config.yaml
rope_base: 10000.0
init_std_o: 0.00548
init_std_down: 0.0033
beta2: 0.95
warmup_steps: 557
Each number is 200 + 20 x the weight over its row's rms, rounded and kept within 0 to 999. Layers, rows and columns count from 0. The size before them is the row's rms in percent of the matrix's.

# down: layer 3 MLP down (transposed), 704x256, rms 0.0494, rows 617-634, columns 128-255
# gate: layer 3 MLP gate, 704x256, rms 0.058, rows 618-635, columns 128-255
# up: layer 3 MLP up, 704x256, rms 0.0541, rows 618-635, columns 128-255
down617,104,188,190,216,218,184,207,234,184,223,189,190,206,225,247,147,219,195,157,192,194,185,184,216,204,255,196,193,187,208,226,194,164,183,191,236,219,185,205,212,171,195,203,178,163,200,182,192,185,155,215,195,197,251,207,193,218,219,205,193,222,221,215,230,225,194,202,210,170,213,206,218,208,188,213,215,177,172,227,221,205,217,200,203,214,210,218,230,186,191,204,191,201,170,202,201,225,187,182,215,210,230,157,198,232,219,206,185,231,181,174,210,209,180,160,210,199,188,215,193,162,233,219,192,192,216,197,233,192
gate618,102,192,174,193,246,210,233,197,201,217,216,198,206,176,188,206,164,201,174,207,195,209,222,229,228,195,184,193,220,211,239,196,211,207,228,177,165,193,232,212,220,253,174,194,203,176,212,186,161,174,179,202,171,204,192,184,193,219,189,191,174,190,192,221,221,203,175,228,231,208,164,165,222,175,189,171,177,204,233,207,198,211,159,232,220,192,198,195,215,219,221,203,188,193,165,228,188,180,202,217,230,187,198,204,205,191,224,204,204,198,202,190,191,178,175,224,222,196,186,206,202,188,192,186,204,198,177,200,201
up618,097,196,197,200,186,202,205,213,197,199,238,201,172,188,186,205,204,197,244,173,245,198,174,181,198,212,182,241,212,231,174,181,227,186,190,208,219,232,194,209,194,204,223,210,218,240,188,194,202,202,223,198,210,205,190,201,241,210,187,224,183,217,210,164,187,197,222,193,194,183,224,217,190,175,205,214,213,214,158,233,209,194,216,237,172,205,222,245,179,177,200,171,192,212,200,208,205,248,194,196,197,227,194,186,190,213,151,202,219,220,194,184,189,203,217,182,190,168,212,203,205,222,206,224,204,177,221,200,209
down618,102,231,192,160,201,218,202,194,208,212,246,192,206,185,212,239,196,211,211,176,189,196,187,210,165,196,195,237,199,223,215,204,199,172,209,174,238,241,204,206,189,239,249,202,211,220,194,184,178,168,202,222,210,211,194,201,218,189,182,209,142,194,219,182,209,220,218,212,238,184,177,206,192,222,216,166,203,196,159,214,191,186,208,226,171,206,183,221,209,187,207,199,186,216,165,209,215,231,181,151,215,201,205,219,193,177,203,222,167,195,203,201,219,205,196,176,183,207,183,220,159,190,187,215,184,183,212,185,196
gate619,095,215,217,209,214,204,172,194,218,186,202,202,168,193,187,190,204,210,240,185,201,196,200,230,220,184,201,182,233,160,186,200,227,222,204,214,165,234,213,219,213,228,220,206,176,196,198,162,235,225,204,151,197,161,213,208,155,175,198,174,173,215,208,219,201,174,221,211,211,164,192,185,209,206,202,208,212,229,161,219,187,231,196,226,199,187,212,224,192,219,184,231,192,206,196,197,210,207,200,233,192,185,243,190,217,143,186,200,189,206,243,193,221,220,207,212,208,181,181,221,208,199,180,215,227,223,222,178,196
up619,095,193,211,172,233,201,197,209,217,211,176,229,178,214,175,239,211,210,245,180,197,192,217,187,221,199,211,191,217,184,200,182,242,180,186,196,188,169,206,207,197,191,179,233,186,229,190,230,185,228,229,202,196,231,202,205,192,170,196,194,172,243,183,215,160,191,179,194,201,211,222,160,194,206,174,216,188,195,202,191,183,194,195,231,172,218,222,231,179,206,189,186,187,232,199,204,196,202,161,223,190,204,203,189,206,222,189,203,195,190,233,214,204,205,178,233,179,223,250,218,215,224,222,202,183,208,184,256,210
down619,095,197,185,190,208,207,164,194,216,183,243,162,221,190,207,225,190,205,213,203,210,177,200,173,190,225,197,212,166,219,209,190,216,180,182,216,239,189,183,172,190,171,162,180,196,159,207,216,192,189,216,199,249,195,167,177,220,204,216,217,188,175,244,179,212,218,212,160,223,208,199,210,199,192,212,217,182,225,194,204,202,186,210,188,176,184,209,181,166,220,189,193,187,230,203,192,196,221,203,206,191,228,224,212,236,219,207,193,168,195,159,186,184,198,181,237,189,227,167,192,221,174,192,200,178,168,184,210,222
gate620,101,198,189,222,195,200,187,200,243,217,218,200,246,206,176,194,211,200,210,175,204,216,216,182,240,178,187,223,202,228,184,170,213,182,211,215,206,224,187,188,259,226,185,197,224,194,223,206,206,226,218,223,168,173,169,211,206,227,208,212,185,182,217,155,190,198,199,226,233,186,170,209,190,222,204,235,207,188,190,212,228,226,213,200,206,205,175,189,210,211,224,234,220,230,168,213,202,174,225,205,190,192,186,178,204,231,199,206,240,166,212,207,187,169,184,229,208,187,221,218,238,219,221,191,220,186,192,187,181
up620,103,175,185,206,157,197,240,208,193,208,175,205,170,182,177,214,202,223,200,217,198,192,232,188,150,211,210,198,216,216,178,207,193,208,224,241,210,191,198,210,229,212,212,197,218,215,184,208,215,181,192,230,205,209,218,179,207,229,227,182,199,205,194,177,210,195,210,184,162,201,188,229,180,188,173,199,214,198,172,212,186,191,215,188,185,203,195,235,256,194,193,194,205,165,199,164,183,212,165,194,207,210,205,215,186,207,167,207,219,234,178,179,220,200,175,187,181,198,153,212,216,188,213,191,194,162,238,209,193
down620,099,163,210,203,200,187,197,207,240,221,216,219,185,207,209,210,212,209,181,205,204,223,195,194,154,226,166,199,224,211,224,223,182,237,201,194,181,207,235,193,189,190,194,194,190,186,193,168,206,201,188,187,165,191,217,206,211,210,198,179,188,198,205,161,194,196,208,311,207,189,213,195,219,210,192,212,244,208,191,214,188,208,191,181,169,187,155,200,188,175,167,231,225,168,202,167,210,203,192,207,179,171,178,205,168,175,217,201,214,241,196,181,170,213,201,198,213,212,193,177,208,216,169,213,158,187,195,159,202
gate621,097,184,197,191,215,249,195,204,220,221,170,203,213,191,199,185,202,221,198,204,201,202,185,198,172,198,208,223,215,175,214,187,177,232,199,189,234,219,223,200,200,199,208,234,250,177,229,192,205,231,207,216,172,206,219,199,217,192,177,203,200,216,227,216,199,199,227,199,185,235,190,203,201,264,201,191,186,199,182,170,195,190,189,182,197,200,153,202,204,188,167,199,199,215,241,208,255,223,207,244,220,200,179,228,231,168,172,203,195,235,156,228,207,193,209,197,182,165,200,216,181,221,185,213,213,197,213,190,224
up621,103,185,197,201,168,210,162,200,199,161,182,176,224,157,217,222,180,204,228,206,216,201,230,209,218,221,192,219,189,192,225,217,205,216,213,215,150,182,206,206,217,205,216,206,204,205,193,212,194,176,226,206,221,180,194,229,190,242,195,185,205,202,212,201,225,218,154,206,189,195,182,190,236,200,183,172,194,202,210,190,176,222,175,168,240,203,212,210,229,205,192,174,238,178,182,191,211,196,207,193,193,236,188,166,188,172,218,176,199,206,166,201,209,194,198,212,195,182,171,180,206,177,214,227,184,176,203,207,177
down621,103,224,183,190,200,182,205,211,187,203,194,208,178,193,210,211,179,202,192,219,195,187,201,184,178,211,212,167,226,194,214,157,189,174,193,199,176,207,239,186,211,191,200,180,165,192,175,168,193,180,226,198,187,212,193,166,177,194,205,199,199,206,166,225,218,204,184,149,180,198,168,173,169,171,209,172,202,222,193,218,186,196,220,208,166,203,200,228,194,166,215,203,182,169,186,177,196,195,187,211,170,207,212,222,236,257,206,184,179,161,216,227,219,181,242,173,217,252,204,223,196,198,211,187,195,212,188,192,183
gate622,099,199,203,214,213,222,198,208,189,167,185,185,220,240,195,229,162,170,206,205,206,214,197,186,239,221,172,229,215,183,190,165,243,217,206,193,219,193,197,177,202,186,198,178,229,177,229,172,205,182,222,203,213,202,188,187,197,180,210,205,201,195,202,208,220,203,210,199,246,196,189,254,212,218,207,204,210,171,175,186,220,218,198,237,191,196,205,210,220,230,218,200,193,203,175,188,191,196,222,234,202,220,191,194,193,213,166,219,170,175,201,186,236,175,194,189,195,186,169,201,211,191,224,194,198,211,175,216,199
up622,101,201,189,216,216,204,181,198,229,206,203,177,209,170,187,206,197,173,233,171,236,188,207,191,217,188,201,227,238,199,195,208,230,205,188,200,198,245,184,192,198,194,203,198,182,201,219,197,223,156,180,194,205,192,201,152,194,222,200,221,187,232,221,176,202,198,214,212,186,199,198,187,194,209,195,175,218,188,203,230,201,179,191,186,233,177,221,239,217,225,200,175,172,228,229,253,185,171,234,207,183,205,172,199,169,203,203,175,208,186,159,216,192,201,192,209,229,192,202,189,235,174,220,206,183,173,226,224,192
down622,102,192,194,179,184,196,173,228,214,210,212,193,201,150,185,192,199,201,241,205,194,197,199,216,183,229,166,213,232,235,202,207,253,192,179,206,198,210,182,228,224,166,205,170,196,204,219,214,208,203,179,237,227,216,205,163,214,220,213,196,198,196,225,234,208,221,215,220,201,214,206,194,191,183,187,192,243,215,205,192,212,210,177,212,203,159,185,230,185,218,199,190,183,193,203,213,216,168,189,197,232,181,200,200,193,200,193,189,180,152,160,208,177,210,212,208,218,226,200,202,220,169,212,147,182,193,208,223,190
gate623,098,199,189,219,181,179,208,174,200,179,234,192,198,205,199,201,184,209,211,221,172,191,211,172,214,161,205,253,217,194,205,164,200,189,197,223,219,208,225,182,175,215,164,199,215,209,191,165,187,178,226,242,197,178,185,176,209,243,206,166,199,224,181,204,217,209,199,193,202,215,184,226,188,214,186,204,189,220,179,189,208,202,196,216,214,175,210,203,196,191,206,220,243,182,200,209,199,226,199,198,190,256,261,227,202,176,186,214,185,183,200,204,218,187,178,139,192,166,198,210,208,218,218,206,199,190,216,208,228
up623,101,234,181,175,233,191,200,181,161,196,179,201,189,216,201,220,203,203,195,229,191,168,208,193,165,223,171,185,188,246,214,208,177,190,221,210,197,224,196,215,209,208,224,184,193,196,212,227,222,190,167,230,184,204,185,184,235,206,185,203,210,208,207,208,220,213,213,190,190,218,215,196,214,190,208,217,192,215,189,172,173,169,208,198,197,218,222,233,223,184,180,206,189,212,215,230,219,219,170,229,164,216,214,199,189,187,197,210,214,234,163,243,220,178,203,210,194,207,196,167,204,224,171,216,170,199,215,196,214
down623,104,234,197,189,249,226,199,208,212,233,182,166,184,199,213,211,197,209,174,196,185,213,207,193,203,240,202,197,192,239,212,215,184,179,198,226,210,185,199,206,191,199,201,216,199,184,204,213,181,177,182,204,182,218,179,189,202,207,184,218,190,222,176,199,211,211,199,192,200,201,195,202,191,185,215,213,176,195,189,199,210,184,202,196,239,223,192,244,223,187,217,237,182,196,216,217,235,195,176,230,174,195,202,221,159,262,196,192,216,215,195,240,201,166,213,241,208,191,205,185,190,231,220,222,178,187,212,200,222
gate624,103,191,226,180,211,233,211,222,206,163,247,218,209,179,230,226,196,214,187,160,241,195,184,195,224,193,181,219,204,170,182,192,191,183,234,190,201,195,225,178,182,220,201,178,216,221,178,204,182,183,175,185,173,202,187,203,180,178,156,195,188,195,209,202,213,163,212,210,192,207,166,220,223,202,178,189,200,184,181,180,231,182,191,235,195,204,210,180,202,197,217,227,194,175,223,196,192,194,219,192,203,214,191,248,207,183,192,188,193,188,199,223,226,195,218,216,179,171,197,199,227,206,193,208,195,213,214,218,217
up624,107,206,179,180,173,198,244,173,217,177,211,198,212,174,168,195,208,215,193,198,231,185,177,198,169,179,205,229,206,238,203,215,190,197,203,212,206,190,200,208,184,221,222,195,211,209,174,199,209,206,219,223,160,191,178,182,199,185,190,235,224,196,205,220,185,187,188,202,211,178,206,158,198,207,194,228,194,191,234,222,233,193,177,234,186,213,216,197,172,234,184,215,245,214,227,186,225,193,175,197,184,204,221,209,240,173,218,223,185,184,185,208,172,203,194,179,200,205,190,195,162,226,222,207,186,207,198,175,213
down624,105,234,201,202,197,181,192,189,215,167,201,147,219,218,201,195,190,217,229,224,185,231,191,194,197,217,240,225,215,190,207,189,170,215,197,249,213,203,190,227,199,195,190,202,206,221,251,185,195,218,195,212,228,182,222,198,189,186,207,239,182,177,210,216,225,208,180,168,195,211,195,197,215,214,180,214,161,198,201,175,195,205,183,218,196,225,193,209,203,225,250,187,188,175,183,220,198,197,200,191,211,180,192,216,184,220,195,183,181,172,165,230,186,223,248,174,191,218,200,235,197,211,207,204,226,179,235,178,226
gate625,104,224,174,208,220,216,170,207,204,158,194,200,207,159,184,185,204,219,202,195,194,209,196,222,179,166,180,209,158,205,251,182,189,203,228,193,224,214,192,244,196,211,207,182,212,188,219,219,202,178,213,173,179,200,222,161,201,208,174,212,183,180,207,177,158,215,150,219,201,184,199,197,168,177,181,233,247,216,167,234,233,205,194,178,187,230,192,221,209,174,193,227,190,188,183,181,201,217,221,192,207,191,213,247,191,212,188,189,185,193,169,177,188,205,231,213,194,183,199,188,194,188,244,192,210,176,175,177,201
up625,101,237,202,179,220,196,215,209,218,241,200,211,203,188,202,195,200,225,191,170,206,195,190,192,223,218,200,232,208,198,176,214,250,185,170,224,207,178,199,187,214,158,204,206,207,205,203,180,204,206,211,203,189,213,217,235,190,199,180,165,177,227,218,215,201,220,208,193,220,193,232,184,213,214,180,171,200,238,189,215,170,202,202,210,214,187,195,204,184,214,237,209,205,164,201,223,166,237,208,215,199,211,192,208,190,127,195,210,177,181,199,212,228,219,173,174,188,207,225,207,175,193,173,202,187,219,205,173,177
down625,100,211,192,196,177,214,212,200,192,169,195,191,168,185,174,212,207,194,182,176,215,199,211,212,191,198,201,198,174,223,199,206,199,226,177,178,217,243,186,235,181,238,217,228,224,167,200,167,218,188,182,194,227,178,250,218,181,228,191,183,160,222,198,201,192,182,235,222,196,199,214,204,163,224,136,160,219,198,189,207,223,184,180,246,199,217,208,186,186,198,220,196,193,228,189,232,203,212,187,212,219,221,184,206,219,163,198,230,193,212,149,222,172,218,200,194,237,195,234,186,202,190,206,159,238,215,176,197,176
gate626,099,222,178,231,223,233,203,209,204,201,206,221,234,193,194,182,237,169,220,209,201,200,193,227,216,189,207,190,197,194,208,213,165,166,220,233,161,211,219,247,199,208,206,194,230,193,194,177,170,208,203,168,176,196,175,148,206,207,191,208,196,169,229,200,179,182,207,205,211,196,203,206,217,196,181,193,208,208,172,185,200,197,181,205,192,181,220,195,179,190,187,205,220,189,223,182,185,176,230,188,200,185,219,188,174,209,181,199,209,181,208,160,191,163,223,239,222,184,203,206,151,208,222,207,203,215,211,178,171
up626,093,179,184,173,178,186,158,183,202,213,213,176,190,201,192,179,204,211,260,228,182,219,190,231,197,194,201,180,181,199,212,180,216,214,195,187,218,200,202,225,219,185,220,213,209,196,216,213,231,191,163,217,181,187,183,189,213,201,208,212,164,195,206,190,193,217,197,167,222,194,175,205,206,188,220,175,210,187,171,199,215,188,226,216,207,217,215,199,208,192,168,210,190,221,210,191,170,185,207,195,228,196,191,218,175,192,177,201,183,206,220,170,199,197,176,208,163,189,194,211,162,192,181,189,187,214,224,210,204
down626,095,192,192,196,199,207,203,185,156,200,202,204,186,187,177,211,210,220,206,190,244,220,174,207,189,199,229,184,205,184,178,190,217,189,217,204,198,211,187,194,209,195,215,179,203,229,215,191,212,195,182,197,203,216,176,177,192,232,211,206,180,204,169,202,175,184,205,266,214,218,213,192,251,149,217,208,195,238,221,217,225,198,208,201,214,177,187,224,235,220,182,206,177,240,176,192,203,181,196,235,166,186,197,215,220,185,197,205,203,185,207,220,209,199,211,195,201,189,244,210,206,188,192,207,198,218,187,211,242
gate627,103,174,195,204,178,192,192,203,229,215,201,197,157,209,164,209,187,180,199,193,224,203,223,177,188,216,202,187,215,204,222,192,195,211,204,203,193,192,202,199,182,206,165,203,245,194,196,170,188,165,224,206,151,193,193,191,205,172,172,202,188,195,182,248,193,172,220,232,233,217,200,199,185,203,228,183,201,197,185,202,205,151,205,207,190,227,191,199,174,158,237,230,187,200,216,177,199,194,227,167,193,223,205,207,199,145,171,217,188,253,191,172,207,203,196,194,194,156,199,185,178,217,189,193,204,166,199,205,168
up627,104,213,220,196,204,205,223,186,218,213,169,214,206,209,187,199,189,197,195,202,184,254,198,170,203,209,193,182,185,213,213,246,207,201,211,226,218,211,243,181,215,209,206,174,183,204,188,206,192,251,186,217,209,192,199,156,231,198,202,184,176,182,184,172,180,214,209,194,185,236,206,204,196,188,180,173,169,214,181,227,197,213,185,213,195,169,186,226,190,205,177,174,208,203,193,194,204,183,204,218,197,185,171,199,217,202,199,234,186,184,193,240,216,205,204,185,207,170,185,225,183,196,225,191,171,206,184,201,172
down627,104,189,202,204,186,152,184,204,179,171,199,226,196,187,214,227,201,177,201,176,224,192,202,212,188,193,182,188,187,168,205,212,188,195,210,194,214,197,171,165,151,224,218,189,199,194,203,170,177,174,200,203,194,200,202,208,205,191,195,204,214,237,202,207,181,214,213,187,219,222,193,190,230,207,227,191,157,180,215,205,198,203,201,213,206,209,212,213,199,181,219,160,204,181,161,182,190,183,221,214,227,200,188,194,194,176,172,212,189,210,174,186,198,237,185,208,196,207,191,192,179,243,191,206,187,191,196,226,217
gate628,098,210,221,172,157,237,226,199,228,193,219,194,190,193,179,205,198,172,191,182,209,168,185,192,199,211,241,179,219,157,215,174,189,180,193,235,166,188,194,182,219,202,192,187,200,189,207,206,191,227,185,184,188,200,210,204,209,173,159,181,185,213,157,220,231,212,225,181,230,228,148,219,224,195,196,188,193,216,214,201,227,175,175,218,194,172,205,182,215,177,205,212,195,163,193,174,183,206,182,204,242,187,222,225,209,182,164,185,168,175,200,218,189,230,202,174,168,213,201,221,193,198,168,177,198,210,218,148,214
up628,103,215,211,211,193,205,181,195,189,211,183,188,233,212,195,217,172,202,220,195,201,196,215,199,193,200,242,217,183,198,228,239,227,212,221,207,203,202,203,203,224,188,201,210,209,213,185,218,195,171,210,216,200,186,213,220,225,235,181,160,199,187,181,198,224,204,197,182,186,224,171,194,258,199,249,209,224,177,202,222,188,213,219,206,204,230,201,172,184,209,215,198,217,205,208,180,179,211,233,170,177,180,209,195,194,190,244,173,187,206,204,192,182,212,233,202,200,221,211,217,239,190,193,174,174,245,176,148,232
down628,099,187,220,196,197,213,229,218,180,192,188,189,201,190,210,225,205,209,200,185,206,187,219,213,201,206,199,196,194,230,223,201,177,181,196,161,214,203,212,218,198,214,193,209,181,232,193,208,217,169,190,198,148,194,202,229,204,204,209,182,178,247,196,231,211,204,211,54,195,234,188,187,172,228,181,212,212,232,206,194,202,211,171,214,193,215,218,179,193,195,206,210,201,189,198,184,207,214,203,200,204,190,207,187,194,202,190,201,186,192,226,219,167,226,193,213,213,209,194,213,226,195,197,212,212,212,217,210,203
gate629,094,190,211,156,155,189,213,215,223,212,186,194,210,182,196,184,200,202,197,223,178,204,159,227,180,177,205,220,236,178,200,216,210,181,211,181,205,155,151,178,154,196,225,209,174,208,217,176,227,210,194,215,193,173,204,188,238,223,204,205,174,191,211,219,202,156,207,205,209,244,220,206,198,207,204,220,199,199,187,194,162,195,222,210,206,200,169,205,220,239,236,172,184,196,170,210,185,194,209,185,195,209,215,211,191,189,177,223,196,180,191,195,211,223,185,232,191,221,183,225,176,172,204,223,217,205,184,206,182
up629,094,199,205,210,203,153,222,210,170,187,193,171,242,208,218,191,194,210,185,201,196,215,227,179,205,219,206,206,198,229,213,183,203,170,188,216,188,153,198,144,184,181,194,208,235,209,173,196,226,208,213,209,189,200,197,208,203,202,221,178,195,242,212,209,217,173,176,226,215,210,187,233,182,215,206,175,222,182,202,196,200,199,215,197,226,206,204,196,195,179,185,201,193,223,243,183,203,176,205,210,197,185,193,207,198,221,180,205,190,203,216,204,218,169,244,195,205,205,233,229,203,223,215,179,207,187,177,210,187
down629,096,216,211,172,221,209,184,176,177,180,200,224,182,214,156,195,195,227,194,203,191,178,195,205,185,191,227,180,187,192,172,223,160,203,223,187,202,225,193,219,208,233,215,207,232,206,199,228,181,177,190,220,212,190,203,180,173,185,172,173,217,221,176,190,206,191,212,144,192,197,179,165,209,177,190,229,183,188,173,180,179,185,212,213,184,214,175,193,238,195,214,231,192,189,181,203,172,210,205,190,236,202,185,174,200,189,191,198,205,184,228,162,222,205,219,156,209,196,183,221,199,182,199,213,156,200,236,172,159
gate630,107,182,241,215,189,211,202,205,192,213,235,188,206,193,192,194,180,168,197,184,208,181,196,237,228,192,187,178,169,159,181,183,226,189,232,234,193,187,195,191,217,218,181,175,211,197,194,186,183,199,213,215,203,162,200,200,220,218,184,175,183,221,147,197,217,231,241,184,191,201,175,188,243,204,145,204,181,196,191,192,210,228,205,196,182,202,202,224,196,197,198,214,193,183,184,184,189,214,219,211,164,198,233,225,177,187,182,193,199,210,190,234,197,186,210,166,179,177,165,214,223,183,227,165,179,182,120,187,216
up630,102,189,193,192,223,210,232,198,196,210,200,183,182,183,238,191,216,152,205,199,186,199,208,189,230,216,209,220,228,188,198,181,244,217,216,197,215,221,176,189,223,207,185,215,209,213,229,200,182,167,207,206,228,218,163,240,216,174,239,233,226,212,229,185,183,236,186,178,178,151,197,188,149,230,163,208,202,208,192,188,210,164,205,207,181,204,184,212,181,187,210,204,242,197,230,198,202,178,182,219,186,168,188,188,214,204,225,189,198,201,183,200,216,218,186,188,202,253,173,211,193,151,225,172,185,197,190,196,209
down630,102,245,219,180,166,186,220,209,222,171,186,218,199,210,223,195,192,197,214,212,194,228,232,217,196,260,214,184,191,230,190,206,206,211,216,189,223,203,219,226,201,238,223,212,216,213,189,185,202,206,210,189,209,199,222,202,174,211,203,208,183,143,196,203,223,201,216,205,204,234,177,197,205,160,240,207,182,208,178,174,197,157,197,223,211,179,207,201,198,173,205,178,176,190,196,229,220,193,183,191,212,206,173,159,191,242,192,205,215,160,212,204,215,196,201,203,185,208,199,189,203,206,219,235,189,204,215,224,227
gate631,106,200,204,211,196,220,204,182,214,192,193,202,186,225,177,209,179,206,200,216,196,206,206,215,190,219,185,183,171,218,181,198,212,187,218,212,229,189,188,235,206,177,201,191,202,222,206,181,216,201,185,166,207,200,204,229,177,184,172,229,196,213,181,216,189,208,195,221,190,176,230,233,168,207,190,181,197,221,191,198,199,197,169,208,238,208,249,185,203,159,209,233,180,206,219,163,196,165,246,197,201,188,237,216,170,239,207,212,199,205,200,191,171,191,192,200,160,216,179,204,234,183,183,202,182,163,183,204,177
up631,102,191,190,230,217,187,216,213,221,223,188,188,213,189,212,191,189,238,208,228,212,174,183,189,203,186,202,189,225,229,217,170,200,213,206,218,203,213,191,167,172,197,175,219,226,185,188,201,190,213,170,200,210,196,195,212,190,230,209,199,161,207,208,224,196,174,204,169,199,194,159,194,194,184,182,176,215,226,163,222,217,204,235,229,183,203,199,199,248,227,195,200,203,184,152,196,220,200,193,199,194,223,196,187,200,169,201,231,245,205,222,209,194,194,215,224,186,195,179,174,223,227,220,212,197,173,195,201,215
down631,101,221,215,216,190,177,169,241,229,222,179,259,240,228,193,185,191,198,181,214,201,244,204,205,200,174,187,177,197,168,175,194,217,158,206,175,186,186,219,212,214,195,220,185,232,190,207,219,201,202,208,195,210,193,188,191,175,182,219,175,199,209,224,176,180,224,228,227,165,224,139,186,217,237,200,209,186,184,203,180,167,220,199,178,206,188,215,194,208,167,204,200,180,195,223,212,205,173,210,152,173,180,199,194,206,209,222,228,242,197,177,190,208,184,190,191,168,196,201,201,162,205,171,206,184,173,219,208,189
gate632,095,213,231,197,198,224,212,206,203,208,195,201,230,211,216,238,191,175,210,218,176,175,189,181,238,178,230,222,196,185,176,218,207,205,210,174,224,218,204,187,223,168,164,221,205,214,180,170,220,204,187,208,223,169,182,227,202,202,203,208,198,160,159,211,201,227,193,200,207,169,213,199,217,160,208,200,194,154,189,238,179,182,221,157,202,159,187,215,218,229,209,194,162,193,221,186,216,205,214,187,157,215,191,202,178,185,183,183,199,216,228,204,213,174,173,189,213,176,204,168,176,204,220,186,203,183,172,205,199
up632,098,202,206,168,191,177,235,184,233,216,179,224,202,191,196,174,183,184,236,211,181,185,165,174,200,220,210,206,217,195,225,221,199,191,222,181,166,183,218,195,193,200,227,198,208,213,219,227,204,175,194,185,216,194,225,217,198,188,161,224,198,218,195,199,197,194,186,218,156,195,204,224,232,205,200,221,206,186,196,216,203,211,170,200,205,220,208,198,203,201,193,202,206,177,190,228,216,224,220,183,178,241,248,213,218,189,193,211,233,210,221,240,188,178,219,223,219,195,208,189,203,188,182,216,183,205,202,220,166
down632,101,186,210,185,227,201,198,195,195,201,196,220,210,204,202,204,236,208,212,197,206,198,203,211,208,175,226,211,193,222,227,223,187,195,197,183,186,200,162,227,203,204,243,172,192,186,199,162,222,197,191,154,209,172,229,213,202,183,208,177,135,214,182,169,198,152,224,241,220,210,237,180,190,218,183,232,163,170,197,198,183,174,205,210,203,214,205,205,223,199,196,181,163,196,201,168,184,187,205,192,219,167,204,214,164,182,153,211,203,257,221,208,217,183,204,186,199,195,190,221,209,201,217,171,208,182,202,229,209
gate633,108,217,186,200,213,236,193,211,216,158,203,191,154,165,172,189,192,204,242,170,198,192,208,207,198,216,190,204,192,185,154,175,206,202,227,217,196,205,208,196,186,218,209,200,208,214,240,184,200,207,200,214,210,215,221,187,208,203,186,165,210,203,199,204,205,238,222,197,238,216,219,206,170,186,182,216,228,182,158,188,193,206,202,193,225,218,214,222,229,195,225,191,191,199,207,201,209,181,194,188,228,215,224,210,167,182,196,174,203,224,229,136,170,232,175,206,150,214,188,203,193,219,169,160,206,208,216,193,213
up633,098,217,175,182,211,225,160,204,209,180,170,184,178,223,191,199,197,239,218,217,188,164,226,195,178,195,185,206,215,226,190,197,228,176,192,210,208,186,169,205,175,188,209,183,192,220,188,156,182,176,217,193,193,216,206,198,195,188,212,211,190,195,206,242,220,228,214,192,204,202,202,202,187,247,202,206,203,192,230,224,175,222,176,215,240,241,206,228,163,191,197,188,200,205,212,159,200,239,217,198,235,221,174,156,167,207,174,176,209,252,180,153,217,186,192,182,192,155,187,195,204,177,197,215,194,166,175,227,184
down633,100,217,198,194,190,158,220,168,165,206,135,244,236,185,204,212,194,223,187,202,182,189,188,192,216,186,233,201,196,195,197,214,196,177,229,191,192,203,189,214,205,177,226,183,203,201,200,205,191,193,166,213,212,206,208,190,182,171,242,215,217,237,181,203,177,167,175,185,172,183,202,208,209,198,200,187,210,194,203,208,192,191,163,204,181,195,198,215,228,200,208,185,172,200,197,211,202,209,195,202,206,206,182,192,232,184,201,240,180,184,198,204,209,212,181,173,186,214,167,236,185,186,241,219,196,214,203,199,196
gate634,103,215,202,200,192,234,202,176,190,212,213,230,185,196,170,193,196,174,172,191,229,189,200,200,197,177,188,150,190,209,236,187,181,197,177,204,174,190,246,223,182,214,154,214,212,172,225,204,200,227,197,183,171,175,199,162,206,182,190,173,188,206,204,193,233,199,207,216,202,205,186,205,209,192,158,180,216,229,217,219,222,224,217,215,189,183,190,194,208,188,187,174,207,199,209,226,186,173,211,190,178,204,225,191,242,193,189,226,193,163,198,168,233,212,187,209,184,197,214,213,191,223,213,206,172,178,186,181,229
up634,099,208,178,172,236,192,202,202,221,190,246,233,207,203,205,201,208,214,196,200,183,189,194,202,214,195,236,217,207,159,196,195,193,208,208,235,189,204,225,209,184,215,223,184,213,163,175,194,191,186,201,180,208,211,189,172,212,220,200,218,213,181,201,209,210,205,253,184,223,185,179,209,216,215,231,188,208,182,202,152,179,209,184,227,188,187,198,233,179,207,210,205,222,165,194,170,188,211,202,211,201,205,203,174,177,191,180,198,197,191,207,196,221,193,194,184,213,191,202,225,162,230,189,253,224,195,198,191,204
down634,103,230,163,212,244,219,206,203,191,197,219,216,184,194,178,199,214,222,231,198,227,200,217,209,170,204,167,193,201,196,191,184,168,202,199,216,176,218,223,231,178,182,172,197,168,214,229,227,182,225,193,168,170,241,186,171,214,200,186,213,206,197,218,201,200,242,176,234,210,204,192,176,187,215,199,191,229,203,163,223,200,187,228,190,180,212,202,190,189,215,166,210,194,207,227,186,181,217,194,244,189,210,193,195,209,179,170,194,181,167,188,191,192,216,193,242,213,204,206,206,191,217,174,191,184,180,214,189,203
gate635,104,171,188,180,197,200,184,234,197,212,215,201,190,198,199,156,223,237,174,215,203,210,254,223,223,179,179,181,178,265,207,195,193,215,214,203,175,187,194,187,210,204,195,194,190,190,189,204,190,183,174,224,175,173,241,208,177,213,210,170,175,230,206,174,184,219,207,218,196,176,179,169,208,187,187,180,205,167,184,200,219,196,214,181,227,188,189,171,169,204,213,236,165,242,200,192,214,173,205,169,209,218,212,194,197,201,188,220,221,209,168,177,193,202,196,156,194,202,194,197,204,184,156,160,189,217,171,228,184
up635,101,198,223,198,210,203,213,210,219,196,178,193,190,200,212,171,205,190,198,207,206,174,185,211,183,212,185,228,212,165,211,235,204,231,206,159,179,178,214,170,197,162,207,181,199,179,207,202,181,188,219,218,157,194,177,221,198,203,220,176,193,243,192,163,200,198,202,202,198,204,202,198,198,161,223,173,212,217,168,178,216,239,190,194,215,227,213,206,146,188,198,191,187,197,224,193,231,214,202,195,149,210,204,200,165,207,183,204,201,205,198,186,185,209,181,223,224,205,192,196,176,222,198,188,245,223,180,203,195